From a checkpoint of a small transformer trained on Wikipedia: 2 heads of 32, local attention windows.
Each number is 128 + 24 x the weight over the matrix's rms, rounded and kept within 0 to 255. Layers, rows and columns count from 0. Numbers have three digits each.

# layer 4 attention key, 64x64, rms 0.205, rows 34-55, columns 0-63
178083187110129134152113059169130075115176153167112176148138115120077142120087132102091152133138182108203110082099078092111062169117144086140147169093091108094090166100186139125086080158110090
136119155136113108132111100172142117110140094109119147141123148094122155100119132144118081140163131106134128114104097153123162141118121128166153127105103126147160145130100105099128099155144114
086156071123146144118133171102136181121091075114142098135100140108198104103190161133137095143130102140084176193147157197174184111151122149111099134157135141149151108151064102121180151127174154
125112094107172119171124141143128127124143121127119117155122105144133116127121128105133164141139129123102092142134142119119117086120129127108135175132104131123090135117154135154112173133125167
083139077129145136128126157121139162113116095116128097139101114093192107110160179135123102153116088156073177189165179198166164095162134136118116123141121155141149143155077111113188167095179164
150112146118136120159095110150127089100167152143109156151150110126103134107070134099132119127123147120127109109131137114144115121115145098132149159082076118112116177124150131139102106158127149
116146103117135115142130129100136168119155091095119121133103123107173128084183153095084110131128123164104163140151156168141150126141120131123119131167141141149117126134110099133169139121155141
157102181118122118118116077116088091138187139119117193122150146134089122120106110072097136110146181121149145076099098086093098179102150125132141115085136108103101126114162112124099093149116084
138107137117155102160126120115118132125154121104100149135111114103146144092138114097104148125120128131090154108149133130140151126137117135141136135141124121159144138138116119128165134127136128
151112167129128106162100091144107076120172163145086172127166149167055167108086080070126163134135185089155106058109115069123107148087154087142174129069121081132118140092171139121092071183076118
157120200136136071141096054116092081117201159132069221140179184176041187102062085078099183116165182080149154061094056082096111169065148090155198139046085080109106168114195135086080091178077109
106143117119117145095131143133132120139108148144157110109113153140119095153111122132126126126125149132150104115125132111104084147130136110130100122124150139113153110110135134128070111142112111
158129119095109111108128117129121146139127118108108165154159154167164123133155166136117108136130143144107124122088124124132096133102119106159110140130151129098127123070135135102118118157153142
151138112122107173114137140102114139160146176140198091110084102120152112162120130144148119087113132119142099133123104099109115116153112136086087143188147140136131092138148159169096151106125115
141088110099146155163174123137105158126122146134138126111122136127114114135124111142130145166102144128088103129087138120155124152152104159143116107111143151125179109118133130117123120133133108
141119117120128103128075096155125153096161118129131132148125139097140125146117151134159095118125125114155158141118125152160152076091154124126169176093099102098114195137129106110141112158171164
107136146111147101139149140105133143122149106132133155116107142154132109119177125135132129161169145124113133148084137125120147141130144161135140095109117129118143098099143128102113113101143156
124175163190162074142113155137140098114112112132143119106149108110107135108124151129168117105134116095139142105142123141118174183123123127109157105169135111112088150146121092122121132160131117
098096099104189102167139119166132098123133141149121134116100117148088108141095123089105155147116119141131113121133177120119117095139124173145142085076094132139146142130122117138118127129124155
129102118124133146149134139135107144121106151114129168164134116137117123161110129118128076167149121131123114133102097126156128139134137125116125130095136111120123101121122144144129112103148116
109087112119120150129148096126125144139158114135105118094155171113156125128153116121093149144115137153152110129123122135085080105127114121120100129114136158126147115120153132115163140095105151
135134145082125148108110150089146121133186136124143150127115147128145115087139173144120136092110141141107157113140155131132122139169136098113109109140141137116169145154109129098133112144116106
# layer 4 attention query, 64x64, rms 0.197, rows 35-55, columns 0-63
137140090111082094048144092158165169120116079113132129104093111160136121156136166151117099101080123149115134162156160169112149131147085179147130085120139136145127123147121126129139146125131107
095140083128195124104187111125139165159123062076127113078129108177119081138142144152106139144091115162127113176155178154139147110137097182108097117139123151116106123119099152155144218118115132
105123119156229106194146142138059070130111119133112094142172131148086116107082107078131140145159076139159167113141144139169164086093175121119148141131143096101137128138128135111136131111099134
108166094141173157116161152118158151166117092104153117097101104143120107153160169144142117129106132153105062157120151159143127125148118157113106116135126143124128117113112155181153170100139128
117119136113149128168111140173099086102147165137125132162140134128072125107118115089136144108138097113153169106132121138162128128083145104092165131140118097098142128139137130116136120142097105
121155084141156126144146136103125132132102096070119119104147132133146111124167122147129128113121069173119094152127135132122162075146091161131099129174149154127107125152072141182140180107119147
142105101102095081172102103134116109103140110143099125161159148095138166078100092124124150103142089139153174113133132087097134109122115094143132156168142130108125148175130155116103148145082119
125146083115172165136158118133122145152117131114141098132158109110155113116147099138119128148142119168150111143137141130161172116138111140098128153159160115142105102149116129125151132106140129
150083174102101098169102102151103093099151175164099149154154162134108140106096089106154143121159137107165185105124104117107122165083154088103151141116129093124117141122151125073118104152119124
147089178107074090157071110135115086112151137176095157174143168121098152107083120108105145097153129094141187100139096086113089141097139094142159128115094106123148157115154132102098105172125116
139109154119106082130116107120096099094142131140100144141158146137119156106091121105133130125146121093143181116143107141094118134097144099139139151099116134148123140117171113100111124129115110
114139120137102106145119117114135111106113085106082112120144147144126130137134144126116122083153092103127158139137132111126148086136116129155105109126117134111155142122133158150113143152079130
132124093133144105146150101115108154111102122132124125134139130110129141119121107116137162108134118151167168113165128121134145095114115149140148142147149108127110117145119114094113130112143129
127127098112144154144161121164112115122131145138148104130164109121137129130117127120112105172150138131144131132111148139120143148115140120115122142154157103112105093116150115067124120111106149
106148152128119157135115149152144094118124127123139119127132114128108137114150157157123127104120109125122097127131131125148117133146112133129116098141116128150158169130093171163127119147126120
127115129117117121099161130138142094139123119114127114094169120198128101095126149125103113151127122085114120165088127133075096133153120155163086131107122150108108173103170161116130162140053111
117110136103106144102093129113130147130150108132141157122103137117122125130142139150118090115101158124084102133116117128134100133159116131114138134128125144145142123142133130146117122139119108
158143153142133154133143132128119095124134161140146120127166119159127110108114128105181114135112140133125119120114130146119119152111153110110157145114125134136116147090135145109157117110137155
105122124103132146109152148137121106144129143131138137135142133117139105080148120149126110152107143117125118139081165131109131163141136104140113121133135126093124168141145158095128142162088120
146139123164136099147161112119124137124107120119112126135132138157127123138101110139092173140139098147148146137152126109122118128100142136137113125137134124115112110122091125121115115130142157
110156115122108102122122116100138168107095114091121122137087130093153158132138157107100127142166120131131147120118114141125105119114095132156120135146122161134138083118128114139122133093139101